Weights of a small GPT-style language model, trained from scratch on English Wikipedia.
Size: 11 layers, width 192, 3 heads of 64, MLP 512 SwiGLU, 8.02M parameters.
Architecture: rotary positions, no biases in attention or MLP, capped logits.
Training: a variant of SOAP for these matrices, 325M tokens, 3337 steps.
Each number is 500 + 50 x the weight over its row's rms, rounded and kept within 0 to 999. Layers, rows and columns count from 0. Numbers have three digits each. The size before them is the row's rms in percent of the matrix's.

# gate: layer 4 MLP gate, 512x192, rms 0.121, rows 438-511, columns 96-143
# up: layer 4 MLP up, 512x192, rms 0.12, rows 438-511, columns 96-143
# down: layer 4 MLP down (transposed), 512x192, rms 0.109, rows 438-511, columns 96-143
gate438 107:426425423469481394553550505446505424473503486599521604504458522518511520533538560502463594410485572525511521497547397455541445438470453520466531
up438 100:455581497532513478557583538544465560541408534599494476416392469536407611430526543465478512587585437527595422495557422449509516537497424443535446
down438 106:548488495472435595506433536413500468403457513443524455501435552499519400533432410556553504539504561442452600456446569587482482518436550498489539
gate439 107:476529516464588604448460483554513479630499543510495544496431299466503515489503475439587518580550525458435444491487488535511492505573542488400483
up439 100:589445497463382459377615567578476583516484496469531479573588548386500602552460351536473505521509512513497463532495568546443453517561493446535557
down439 107:534445456468502597435458444448421453516438488491498537454448334473581519515555576554424507427498516540484450397490508520534499494393467523483485
gate440 102:516535483512505466605533475480535509483544510560433489643487488543564522558561538453462514490378528479478440459461591485425495562485471572544443
up440 098:393531520437514562573544530492419459531524558448512515491479531525499526479489453564465471431535508501610564485418545526542504531400500535513502
down440 095:534418497526526442553528484534510515500553433642470591500506409415513482442522400441496569542488455474472423492430466418468467477588471516506449
gate441 108:432482482490493564450443523523510580517471491487476484456520450434476428551466541549490496560514563554425502527438469493515538464425613461413477
up441 112:396515464472526488469502515375534540570416547505481516522468498520582530483419468534422510461514525482514403584543439550453599569461465547567432
down441 103:516472528573538560554637374448501494542508534578590519549500446544510522421535451436437439453499375466491475428524445485468581544557466534577497
gate442 095:485470467554513430523514555475535464649391500533551532562553476541477515496437458450481576442477431503499511554559566528559508413537480529465442
up442 099:531568520472441529453546477524494455563561520556576503548631515576431449534462499535497466536577631425489542478436487538512580589522446553569542
down442 094:456504568513477599537424513525533513484546555462507529514449495454548462456516451401486553494445431584525531520534491497501422412507516434408366
gate443 103:514488508501552503463447490525482457572436505519488463451449491384518471520452458488571518550422434517539515402582515450417472464414483480498503
up443 099:491522542501449487505534510579517503497456573496422405589473515599502540450476510443481545503379530452531485450462377563531454516528551443480502
down443 106:537492498470520476342472515510487429493511392503495427494549558498505472535438549537616539547450516500530429429559455437427524545482533481560445
gate444 097:550514532509509538406491456510573443453512523547558504514458457413510517450537525556511521530494510496486471455432495539531590514493455537547524
up444 099:499639491453488513528478605469488518513612503454499480503468532593480462459496477481531433496486518572484537417563514462529453506503543521484472
down444 105:558519498416630541558452566454456534518494478462462520462466476521489468499576484440460503499454514530373509517580474500441422501543563515474502
gate445 092:390454456428473409574541542549488523540507482489555517502436549548457541399455539542499495502573536423450463520545421554542516499499532496488522
up445 101:379501538557473598534470506558505434485527495511417557457477503560504654566527534506449498540459509560585530463497571547447534441418421462508501
down445 089:524465462410473456632491564474549536537489489492568504550438495463448386401505530554516430478566492381444482463576461494562514551532570494547464
gate446 097:456597535555497466494455516458551510401495554433462526421526533491506516571528518530408514484396523486509469465512475461485491508456529439434480
up446 093:493584532531483495455377537535519579520483574474482542411532529522496485655463538540515452502490469460497499546550578461541550458367595481472453
down446 097:519563619515436521513556512456622533401461575480533416534473552454544465516591452481409514495447395531552526514498449425480556550436492456521516
gate447 104:425473452516365485582498521465532390485429504476534472451518398524564471507427535444584553532466548510347600515464499559489517563505491644501575
up447 101:567505560430528574521485476473507529502411471565540540498527442486510491456510459584511520378517471492390464474537524546489500485599420603470596
down447 100:421519497472529520517523553604523517509416497445488409534410568455529507458537471468436558658507470490539476504511532356548504490507483441463469
gate448 092:499471441596466599521507438361445507440456417524513498519541530596576523536592492567542523428485479560474587486536485557582462476452523512561505
up448 090:456399530529595451484489436589478510526544516488536538450440490500436552442404514557488513498449470577554450454481384476506479488470476385506483
down448 091:497486497428357544444548489430552520531504501538518497622497415485466474574554555457545477460513458416461549457524548511519498513455564557509559
gate449 089:555485475527538555554475609506452538468483514477450480442455489524488498458459465465407535505524531501496370502481530545451477499557550555552501
up449 088:540472499538520491541544616470503472487477396414480496547512426554474536500435444514533525629569480561569419598494408539436508447488470367405549
down449 090:427507498443496452487522386573509484611518600598576550487562516431598485515576523494528389430459447423411628424445467462557555506521482577546502
gate450 101:478482541561516537435537607578551420458491572540471437484565445440486565435577545462534513512536402380517506390484373483524504492529463510521456
up450 101:428583457505513457535449462421493484495498560490536493559517546579532503541510485537623483496435489522547412531538503533457441559525478528500560
down450 103:461466462532433516520485493443470576563555495482524478499530488517488483598372528511499549451564542534491472525539518496536542457539419561406514
gate451 095:503411433508545560489508507491530549554497501501436564555373487539498426491482459422446520537526524549544502566529517445460413473523606455480475
up451 094:493430458449501529503482553565540592554506576447491444484594444587519535514507507543568472598501434522484445528424543441525541541481393359485495
down451 099:456388505491549456475511450506589496555433426543474541543480517485512461397543471485483609520522481595467421495457440438421396539521515488494439
gate452 095:548483499573524505518557524526510445473571493559492522610454483521516612446507512530499423474552501549529512517493461429503435505492563559454497
up452 096:488566490545523458453438427288488486496515574480484468504490520479595522547461484488384565606497511528480558563502444471444443526506493470500514
down452 083:473422550457636489495553470486545528500570472481526522530562595474428519476561550542571487453461471494497505438559579473448487538645503584533496
gate453 094:557510464509463509476491522485440546520410552522453445536543527554507384495573553433436528525509553478468463491541468473416509567510407524502484
up453 096:550501495342522501497550419528576462539564401514459556495478494403483477467495523571475485519576480469422590452442472515548427472543509458512526
down453 096:438492443539525413509410522559428523451459515454436500504454554521526478498488618463437517464483448491575555515531517458469548476468518458502531
gate454 096:533566492440508502508622514485542575504505496452505522446515471540554484585490372557419500439548540515556619549501526476559453567543448599497435
up454 094:532572530468418535479592459498462537439558514597457452529490511469488447449550499505454507511448485466485526508533477522485420479629521549509615
down454 093:520463495468546494445473566487556529575454474439469484527493524503558520576475488492572414457552516585525505422470538457518579539421467475511467
gate455 091:556448500546573567497511566526429564520514435411434574506541512527500498601549497550388551505448516418453443510495606419477504492530483552396480
up455 100:533533484584507583434491495494449545541466466568486465516328432600574544467509534440527568600425453521452472487433452493472400444520505515469514
down455 105:454477473506572491465476569501471453520440417409503563518461482509575500596556504530450484439464458425463503428473524526510533459509524533436503
gate456 098:489471510499537502553492410454417559501552495537520509541486530597474531473463498434427477481455579531572565622511559564385566516495548504547485
up456 098:452543417545443382524437487450548598552409514590504536571500484428524464444459452437465580470468520494407480467598510537501422541510555469437496
down456 101:562452540495530562453471527570527388457512533481508464494543462425538508442497447494516386540477445505511548480388482449505499535415535472513551
gate457 097:512526473525496389506508530522435517557501485475547541560610536500482494404466460453440363503456480536442504519512438584373409494506491624614535
up457 090:506543424461526521479497505532542488554489435527502570453553502544508453465507498438449494523637533457558513527510518554439577503473538568495579
down457 099:479495565518514514536472520480501539449474569536502450439403426435452497471498518515603645495486555487547548577482614507583531504479494400422493
gate458 096:533519578467536423473543470577453528490450467547501548419515459540502439437486513530476475488441452473555539597493471580548501507464445525559493
up458 095:399572582536543504482496459528509488478500549479547448493537541525432452459504461489476381464404484596557476506544606401539524528513511457522577
down458 095:569465411432462549443438540470464500441532445575488548527464501482559442441622559507492530555556479379512517434503451533476441362504538526575538
gate459 112:511460512452580492582491485467522500461501445496476485468495469529550588422574444471546454464596420364531439406557502544479547515692497447440447
up459 113:503434523470480593500636551464508595511508553561521546393552549529416531476464556506407445442476499471426466412480508515479443476447480551439445
down459 111:474435437587480437479513487498487524467495435447411454546532573545521618467566502525443523527548503404495440476430505511432531534612501535554436
gate460 105:493433487496536405508445504518505482562524495463390585486485479482521426550524494463524425464483491510520513495468524489502508573382452500489589
up460 100:392527571547538490541381488511436507423418484490466509534501514551549417518506495374446514528458523481575518407520489451506570593519482484490501
down460 106:427511499507485522560518542533465469540483461489425495461546492525450514492605541538528541459372526565552464558397459514496541530418473514481505
gate461 096:413529573569542475450525460412512459463487567452563558465507439454525404528456523473563452472504465523407437533458497438461502582491494503452452
up461 092:500398472496505506496405434544531577501482593492453591478474510493489488437480553505491607441443464514538588557478447514473496478475515538510547
down461 099:471507473523509500456494519488517426477580423530531562477571511560453457546674495444479442538546532508555568437486540550467485516532445525498448
gate462 110:531505452472523479466527467587454557515414453548495498574492481484505448481532478570487533445463557489489556491480521534525624528502553574523426
up462 104:613417475556455459511440444568466486517440489514583409471531516494409528471489452548498473464483466601435497446503417512452557456499501460436523
down462 107:519544440523516498455524508561451458479463487469475472557565482526463442463469551561507447443496549476527644553521495518526505568510570463500510
gate463 097:512468529523540546557453488526449624457485602446459489461475492409537537517485458491489612570592525471504515550489510584560425364485533467500587
up463 095:547540501546543440498483430436416529531489511499507487569578463533456524609482463436483507375489505421515470565564563435436486448521538551519498
down463 097:440490544526497537517495551497492625445419536441503439499517486525507483563517481500498544602541513534517553574451431570546489432516508475462499
gate464 102:502586508541556522479554538474499485446548571470579456464576513500476678441446574473510457464513524498467386429493485478657510512416553484525548
up464 092:446402466399543593478506441595545561516494505505479492537512445514525520569487569477413469498495527401512517471547505487566443550482440570525474
down464 100:560489493532498508574421521468464480522549430551439521618392568500380459464557493519522535495443469553434521471544420503406517462503513483411508
gate465 104:578485553421523434442529495478441591508421487532454469516543426517536520569566425461545463508523461501488565465441516472571592437560556481487470
up465 093:514445485498513425529563439471486525523452538498536403589474566516480465473541546528502513472458544446538443481520442469514553431516521442519606
down465 104:496447609471593477548491454544460500554475466442538498552515480529529463557490545518502515534517512488501547515486465462551613416507506572595460
gate466 113:456562466504570531437650500459522478446504444575423523546523445473472575430399556479474483442485499545464435572485446477507490577385451499478538
up466 110:486422528622432423507514461614539429496473445450442526477488474412427586564477495473529502484533425502453528503532516530552453415434516525455582
down466 104:521439600477482501467472569484516514458447489561458451585485450456593453478470594569572523481601451481583471521479561473514500470463558538473515
gate467 089:472558458495494583515582499418536593556486514428527494475519582439465563500592446504475437468562491456396511479472561554511405541628512557457520
up467 092:484474562531497560564401525492431543530502548483405444435547514460576431557432522517499446482551523513555466496514563509519477549465434455402413
down467 092:510569505495455529479545462526597520481511420490610521540460473532458492482545491535546511525420441514435467455515468455443542471469483598567488
gate468 096:546515497516467472499547557527479524479539503552498503476547428524516517494504582571497451536509571439495485492468495539508475511612435568530577
up468 088:464455505475510562500481469514524484465427446504562475464495466471491486417459494488496455554467479467496486487505442532424498534612493531509466
down468 093:576481455552491452533510501510518462568532526467500569484474583478473570516521481356530534483533406539525430478557559379606509512417573473454519
gate469 105:486559484533611463535424564429550443483439480546552464526530523566508505451482510430482485504480519454486448436516557453536427564593645541526445
up469 105:437565496389487549439499469472473506462545547474510462496480528499555610485508412623486554605432425471554510468553568516572495518401550515535473
down469 109:480451530558466420461496447468449639489633546524464511486551539444467523495461481517501495493499519536488554504488501607466573457486466340515507
gate470 098:505540534546485514442493502359584575445527420515477560410543512484463539463517525404435442583495541505387513519518546536551427520497418488482505
up470 088:522529422511556476556435476552544487506528432474543517556563548429438479342457466539605448491484535554504447409490554582569503588518482501536490
down470 096:453443499417511433490513497566385455560455561502460419594446486524573518537544486584464452404526480517506525485535447459456521425474507530455485
gate471 112:546533519580574393552568458579459477472535491525524470477489554535538453620551567499550471481609572434467486479428438543590585463402479476442459
up471 111:466573447363531536439532517514493417502444441464538525505490505503436537415484422451447446478462462540485496546496501453619453513468568498506489
down471 098:439451506504465505618503460439594582552625619538469521551550528529439560490457411495462514482449524629478404510521537570471501450582476539603531
gate472 099:521492492567461491526456467438508415526449539437427474580481577540536432513586563486514486406481555467460376437453527543495505546520504526518444
up472 105:459444463659557435454616558537556528429618507573442410455480560406567571467497415558486507458452485458482503536463542539520466497444428418545578
down472 109:464528431606485538455499458587470497525505545472382538496598492434529587440509472571581535437552474485532428489447490522526436528514466509547566
gate473 095:504505461461533556504521502442598551522502570558478441406585506453548466528403442551497422499516548556497440483573495504431464524457556531508503
up473 090:438534463534531405510580574505474478526490525490481504517485594454481450460480532454585444514457573598485518453491529473454526532432343522460563
down473 092:528482507474482524521482441564591447420422479437501489492532526509490537509515556588426556506538448456554496602473497555580515489588542458498414
gate474 106:494456421491550546531435564461479461502484524554521562559508382465511454466509541498480498564520484461388509506526517447479502564513551510509589
up474 093:555514511540434617543475580515516529463510504428427556443454535555403550519544477495525509515526448520529569405448560634516433432561478454505494
down474 098:443455557495478441532521494535535471556515505375495414488485619528599565509447532482496545516478560590536441611482466480521540430449444530535529
gate475 096:492463404520486499472539471411501442461388495444458448530518498561534464445538522535454590452609600429435509555522533494555525471495452498522406
up475 090:523457416511479419515475506533538561546466538486497580476497524439426437412616537464502498519488503499568491412549491495477566466610475459568497
down475 087:491381459582573534535507515459484457498419481525462458549448522532547516527483535466522471492487563507537545579489530530492477490530499522551611
gate476 101:447446531476519420472569546521517554468573498605552503477466503441554425490505514567430447501454555456516539476552577554449420461466554515472445
up476 099:500494499421483555522475492475478473455484503570507546521450535463435456452417467534514535417577493558448555531488513439480588532449555515420413
down476 100:551514533584568468599430526483505463583502548475469461418505463511431444610531493516527470541415503534444545460445491457466525503507492447482543
gate477 089:476531540477478533434555572584413556533459548502526552483508471581440530500503535484416545569494663535521487590443540447370471476528448507495519
up477 094:555395492397458514373487498527479467531546513460513568504594501420541533506457524456567478503560582543409493513487499497565538437578569487557448
down477 094:418622517583524495544570489432464465515464475552433439477462486515433411530466480611474447470496488488533536506503474535426518512471356517496569
gate478 109:501510546499527459529480548433566541551491475503476481558558512481539470499476522521529483492564527561522588471529445658444651542526474437516465
up478 100:581609510538551510461513475477500477543546514518596463493475511490490416509501532435527608578558457482369525490512461517462511469425500508499625
down478 094:483533541465352429498573501507478583520551455451363532511496548569567554482514517505488445446415524497554548519548506479550454557525459566514508
gate479 099:609646510524526480546428484504471580502555471552487469616476583474556473487572546569581535564443562522540522467554519594477503509431555450533492
up479 097:450510567450492540468482517406436537408493513455472442541614525435494468536476449504490448455557420472447513503495463457424478581452543461514536
down479 105:517609501426539538413466438467471593425476502495504615440489610494527433518497546526462501494516454484458476398448526463527523526520478511479434
gate480 106:479463506449535473529523442503525375473471449601351554520548470470532490458499490570503504507457424444535518417491565475544511569494597487598588
up480 103:461536546433527413494556517494526445569493455493602550548475662478495469471427597575495490535475455519560589515449504513465456430532570458503525
down480 097:552426489467494603514448500497531496480393412439397502497452387524539554507536566359489451509456572492556527480496556556478579457455388557392469
gate481 102:423530453597485514532570470462488478492474493532441491470580535592525521472450438582427520569517540456386492494618511474477514501474479427493474
up481 103:496534522444537552472522475593501623507631509521520460466482526512506485499556497506472508482584474592482508506387516555548548462464519437464442
down481 108:433520501582494545525482500519508514407482435525496399521504483546546516563419409586511464502546540438437434455558491507522489490423460513484495
gate482 103:476382479467554486537409568543522492427617475542408539498488482438466437481527559389446480504561485484446573441474509514453539567466498509401446
up482 120:484540535433448546483534518482373506553488404466434520528468543508483443536404500434450481567488560483535461425533493445467536535492434532476472
down482 117:493544504502508483526504487555410454475417447475403522501367507483483532527472466543514494455356471424567482414488556527442518465465495508578500
gate483 095:417462496515517405432442523484511520488529525506488472534498448490568424442497511472423446501534455477552490522512486421492409531488534541396492
up483 109:515511514451527489516514549567507422553605493521441573467475413487446537357499478453556450469544570408557539579499536495534458520518518516412511
down483 110:540508476505485507477611494422401464566492476473492502532499588473495550608544514509586473535464500474475552449567545511533523518421431525540448
gate484 097:572549568482549427585541388415447557540568583488417440558538514503571473495449480446481581545501464565498502502448527586503523499560551444623512
up484 098:412488522443500552547467486457583480526501525513574528482541470507520491526519522471396557421457446521479472413541473510500449520453539520520460
down484 095:534462516604445444449469591512500406487475452441454527489408579511473536470579504512548494464454550477454558645523458517505445514536435438407513
gate485 101:498502594486523522445428534499424433502532529591495568500556503517562483452508593502528461603524531496503520615459522542540552430437579518565517
up485 102:520440558438502491449541487498536466547647469563484502580499458545470510508508498504575493535548577469403534584475554506559486488449606447563542
down485 108:602563516551463423451575464550398533542509538470579441495608519534536408515509621425533445576545476417519465581500494548585531389504527521570508
gate486 107:470523447490521464500519512545466527478453427474478464500473575587515500571528505518498424531521622547410492593502530525630562538435525650587511
up486 106:569513491620408519538513543586473517466515466450466501482451426496521575498493537466538441474534445443517479586516547493573410525462470457583462
down486 108:507543471446538464525499540418509560491440509486551577499418456527444451548515475457486538489606632477528517435447486456565524444497470539438501
gate487 095:499532491499494503515510532507483491521459569520476504462426532480509523578469505411503507498555508581480486551467589500485509519484525539511491
up487 093:587514427447509491534478599418524536496421516500477513553449526511491490512541485395566525508469433435508520492533525423543530453521475496568470
down487 080:457566541513536551480443388580496502531554382466512463533498453507630544527536522562423433423517548500551451521476413571470462484503509513469521
gate488 106:511482434428537463520409469475496598509501489543430465449498454589560487517552392502484557491522480414521485471465556463528394478466456534593505
up488 101:452472494545496469479498511504515517452467406534469464555613496567480562586464416520450498525471458426388444509418520501451520512626553493498517
down488 095:563489483463560529534506586515581429542501555492569514419452593457466438396493544532543554492495467552502556502589483464508473484495461584438483
gate489 093:575513482509398451482491546482507500461565503436506492439480435527448453487537431411430393528490517491500549466533525495410505479533574443491598
up489 098:492501516488473418503575483455472493538408564559519485479504531481431444490557409520457566461498585473612502430472477475431481600522587548542521
down489 096:444499524603539571501424519502533479568560398428403469559465506453569549561457600504563470514492475515424469536592493569553483464497415484468516
gate490 088:498478543551531504523523522429508483529435494574497452544546464448472499427526504544470497457510513420547370570526547502538428450494565421473501
up490 097:535474388541456421478557489453534534434534456536395472346478534591429473467511459571480395618582570476487485543519437613455472560553489509451508
down490 085:426542579504493531476447580558460464608512527518600526680494528455544561503479489397537504467484473557512462527494526402516520397414501491586461
gate491 109:446451474590491510565527477513499541516489641572495484425441538514484585654449514517523490513517568463571527457509508566462496509479559506565487
up491 108:550507493508586468491544464470580550436452619471526422458554460402568470534514496508466522469458516527485518455456619550482525515482503563517450
down491 113:527498490495590531434517552494486452430503524513488481622534486439556412514493477500510490486502511468511476583607514499547481500571514496603472
gate492 094:621440575401599520532496446546470523547592397576468527542535504535548429503472606466562570593527548524513531593403550471469495500611571537544571
up492 096:548425453459562549549542479556491527548417574484504529447501459574480449557477531492575412494511430581483423490479470468488459587493544488417497
down492 095:493580498486549497413429439502500480492561458516494420507504573444502562547542571537386545425518514458507531525507523563535538470522505512453509
gate493 112:542426536406522472500520492528496456558473481561485542431634512503525499526505545386503502517475512532566495460520427474482506477534540565494562
up493 113:538483501469498501469553490499612485445388458568521543444498565453449425463492544492434545473444541509556541422588433552539465459585507529557474
down493 113:444501449494499557489453454438398436555513475503503394447518484553490512521431527526513518585481474421403455505499602517477494531519516517535451
gate494 097:480557531522501553537459455498496502537440586479500506509446431598477515489404501495506545495489433469518522493538525379460504455440496527462448
up494 097:461532500450442444465479442422392520442527483602559407495568593528483419496490519524474463401399546536477545534534552465451529483553462445585556
down494 096:466515522533464531525532457568521507588534540447476460524402517486495543522504493529577473538476507463512469409435351516561568530464442588434464
gate495 096:506521327540599558480445445488508579573541509480511416482633520496550547475495534499448481539421549488539494476491527462462449531531388498581430
up495 093:511581520469588452538605509475539489420504483593546540442495517419488460454436509535535450557601522524476441531470450441490466477408463510572537
down495 095:535422516490390497428501501488470451487480513452362362441460603563479440496538533396517579575444463489541526521555529548517536497580512482436585
gate496 106:609494518518423488432471512562542482487477437563507506499455461476498499479413492398496490528403468487530467471487402401523509458476556484516504
up496 105:513578439501550441438430472433473545476521493499551503546504468499439506574433434550494533534380444483453511467563550548438455462521549502537452
down496 110:509473466475526525474509486504577506505532519489512509489383454425505592464489497425448545510505500518630525496460555467468515444490518427472463
gate497 107:473465465490501524495563486464473516454500469437454582387584609563519542472475561505461502549483551485527411540441505552420483439491540452503522
up497 110:559501540494548551588488486585459487495633524475513560544529547529498495536548458475566502521472509530572559531546494511545525433540391469505401
down497 112:473527556544458510479399540534499572516451535540486476492457497530543464538434519467500471477442401518474455483556539488469517531506584615569610
gate498 092:440453422469510425454447506434500488487373583523527510515470525488563438524478567588512474431588556521534529395523610549523494577440489522512514
up498 094:431531414469597447565467551522477414477471488554550418577399557479495482504580549540551447460397496446527587430421464441492511567558579430549474
down498 088:509364508540528468394549534422481615457390541497504506468527545568489493554433527460559503467540500493533595481549564550555424574532460623391543
gate499 096:516543438513515512484580527549421574440536508490444495480546536421534506449503539485500548507587426387605534477522465415455492548540463524458468
up499 113:517497405456438510396540573544546487534456527476537557600481498442494510499502398469507485525652477502510541549478517498486570447450437533448488
down499 111:516471469465518557525541515432544460476412550451482552553453523621472552465563499421468531473460513596495365531464592588515523444466561538548495
gate500 096:530531492539483525572438584516499621485511553535424504591515523471375476504576527485507526452518575520498564519481621556480521539523593564467484
up500 095:531483519542504352476528487536406448396529435528520496466493496593499439505469491507478427486506474579483510487483425493458464567529487519495507
down500 099:564559495464531603484476553439516572468550576480405487536512571525447489529529509503542614483565443488483525522523573432409534451573527476513374
gate501 100:517549534480619519563468527515491511461482517488489618435543550535495514442479481540487546491494483523453473531630528600505488407595495457506505
up501 092:439410514504491516500530478388504515521499430420526528521560504495472544463532529549430518512389504564455452507553520499482526562452532503508461
down501 096:577538501534470478495457507552494544502494514604436444560504459469593527578536536427541442455572534469539486483451499437497537460426433500491562
gate502 103:489475532519597507565464566410493511513538489524459500509671451524487559407493537496538471529478575509546461495402445564500498494499512463454508
up502 095:467453555488457523449476463509539463490541439440462514519563489443504487485522476552448527455584551505533453475514416433438404412532558487408515
down502 099:417490531551571558607451525421511457477549481481523507512540491506418579508517464563498567508489473532503549408494444581480542470484458534508545
gate503 100:474514515443567463528494503429515499498515559560484505543433525435608500438517459505476495452449598514571563500514505526424410576446515520453525
up503 099:521452523490534451531518515485491447504571526429517514574514492482558420543586435565522583501541488379521502461484551470396515510491443524547499
down503 095:541483527438522476491484459484500510583583525497420536523373476455638566416606496460478489387464534511501517491505560547429436523448485523480478
gate504 100:452520490544548546521477432504573503558500444518519507504517539443454521420390488535475536575379454505486470465527532458448456483504568459459472
up504 102:414514481478571437451507565536500483493518530510486419542492486481537506510539484556470484493526523452502547540438492506431568507351499473489499
down504 106:466457576520526486527452578457471421435500453462517443518424491653536512479488498581529539455517496490522510471518484517477522527518442514538509
gate505 099:525513596580594660479462544534500499480474556536505535531544488515474500523572533523382597525485557533526440450519597464423544559531444549459454
up505 100:395535509502604546513574454567552512509454466526446535493575483426421416512520404531523570558522559465437502536519525559560418514518485473495467
down505 102:536573522460522410485437443425529430436478422491508405448445538486519502443558433486538553410442532506504495479506558482424507543421553519520612
gate506 097:488556478580472581602483510443465491574501569492495445478465549573582556566499527463531496438548506461416512569496531584494525530378449540495519
up506 094:573408530573460492444478488534606508435504607481555509373509456436404416477516481505498505487414519426459499549547525493518477469498537459501515
down506 100:431519539440509448389501471535443514521432458532493484560521556456529532446501512538567533518485483538533492432416503488548544511467499517540428
gate507 103:467515477545504433566496537487432515420509524503470507497582526512471546445454630459521470476550546528491502453473460542465570491537490466470468
up507 104:462477478505533525605553521423511433579532422478462514507422522598540478544438504422480477483446503603499550444570475607507499511583526458474413
down507 106:518562488516542537480519461512439485437392431547415504476567443546417467564473545528489562479476476482525545592421468475495467592503492505500473
gate508 100:484515421536457449532513566530521476462558528554530424590523535519576480414517518497513526578608518414522433465599567474481478491529463559464481
up508 107:480547586446484534464603502502528477476413515479548461584478508447459474488524478539515427437493484562553473479471480518613466531487404448481435
down508 108:458582529479486497515503561541544435557351494557514448459534479523590436522569485525453511515541457492487548527467480517537485491504520459512469
gate509 103:508539582427572580509491517502586561518556470508528524465497539542529507483473480446449441376489512496575460564543505577510474519439439484515482
up509 097:387479576521510503450512554468448521499596504504497584468513475450504592448529535545490421541534550470495472527557442549471450439462546431492475
down509 092:619550489498449513588479469555514506466501503418467364572497430485548467645460554489488602460479474451508506433499486373503501630474464530467519
gate510 099:419573515504434489563531547469502459541518514482436546541490441555481513495477531491487571622475515566543439500518463525444489495450528514496514
up510 095:452526542503455474527498479511494488526513523468487434560523469594595511524489629450535517484484477407450383476590497507476513507544489405517479
down510 090:476451455502540529522439515413399505454477519582468576448477567507381539431508427509491628554495472630494610467433563490454413474557517543489563
gate511 108:520477537437503500506542612559488478486549506406504548550533480479461506545487425586551525404519571429527493497523458519548544478540527493499500
up511 098:489429513439449528566576532454532501549481546559515470524440552563496401481583493488491463419410487564457502541498517519466522476430585556416530
down511 103:466542530521448472511503565559434476578518495494590472497597485469392522477517556362543480474495519505532515442481558452484445469600473540477406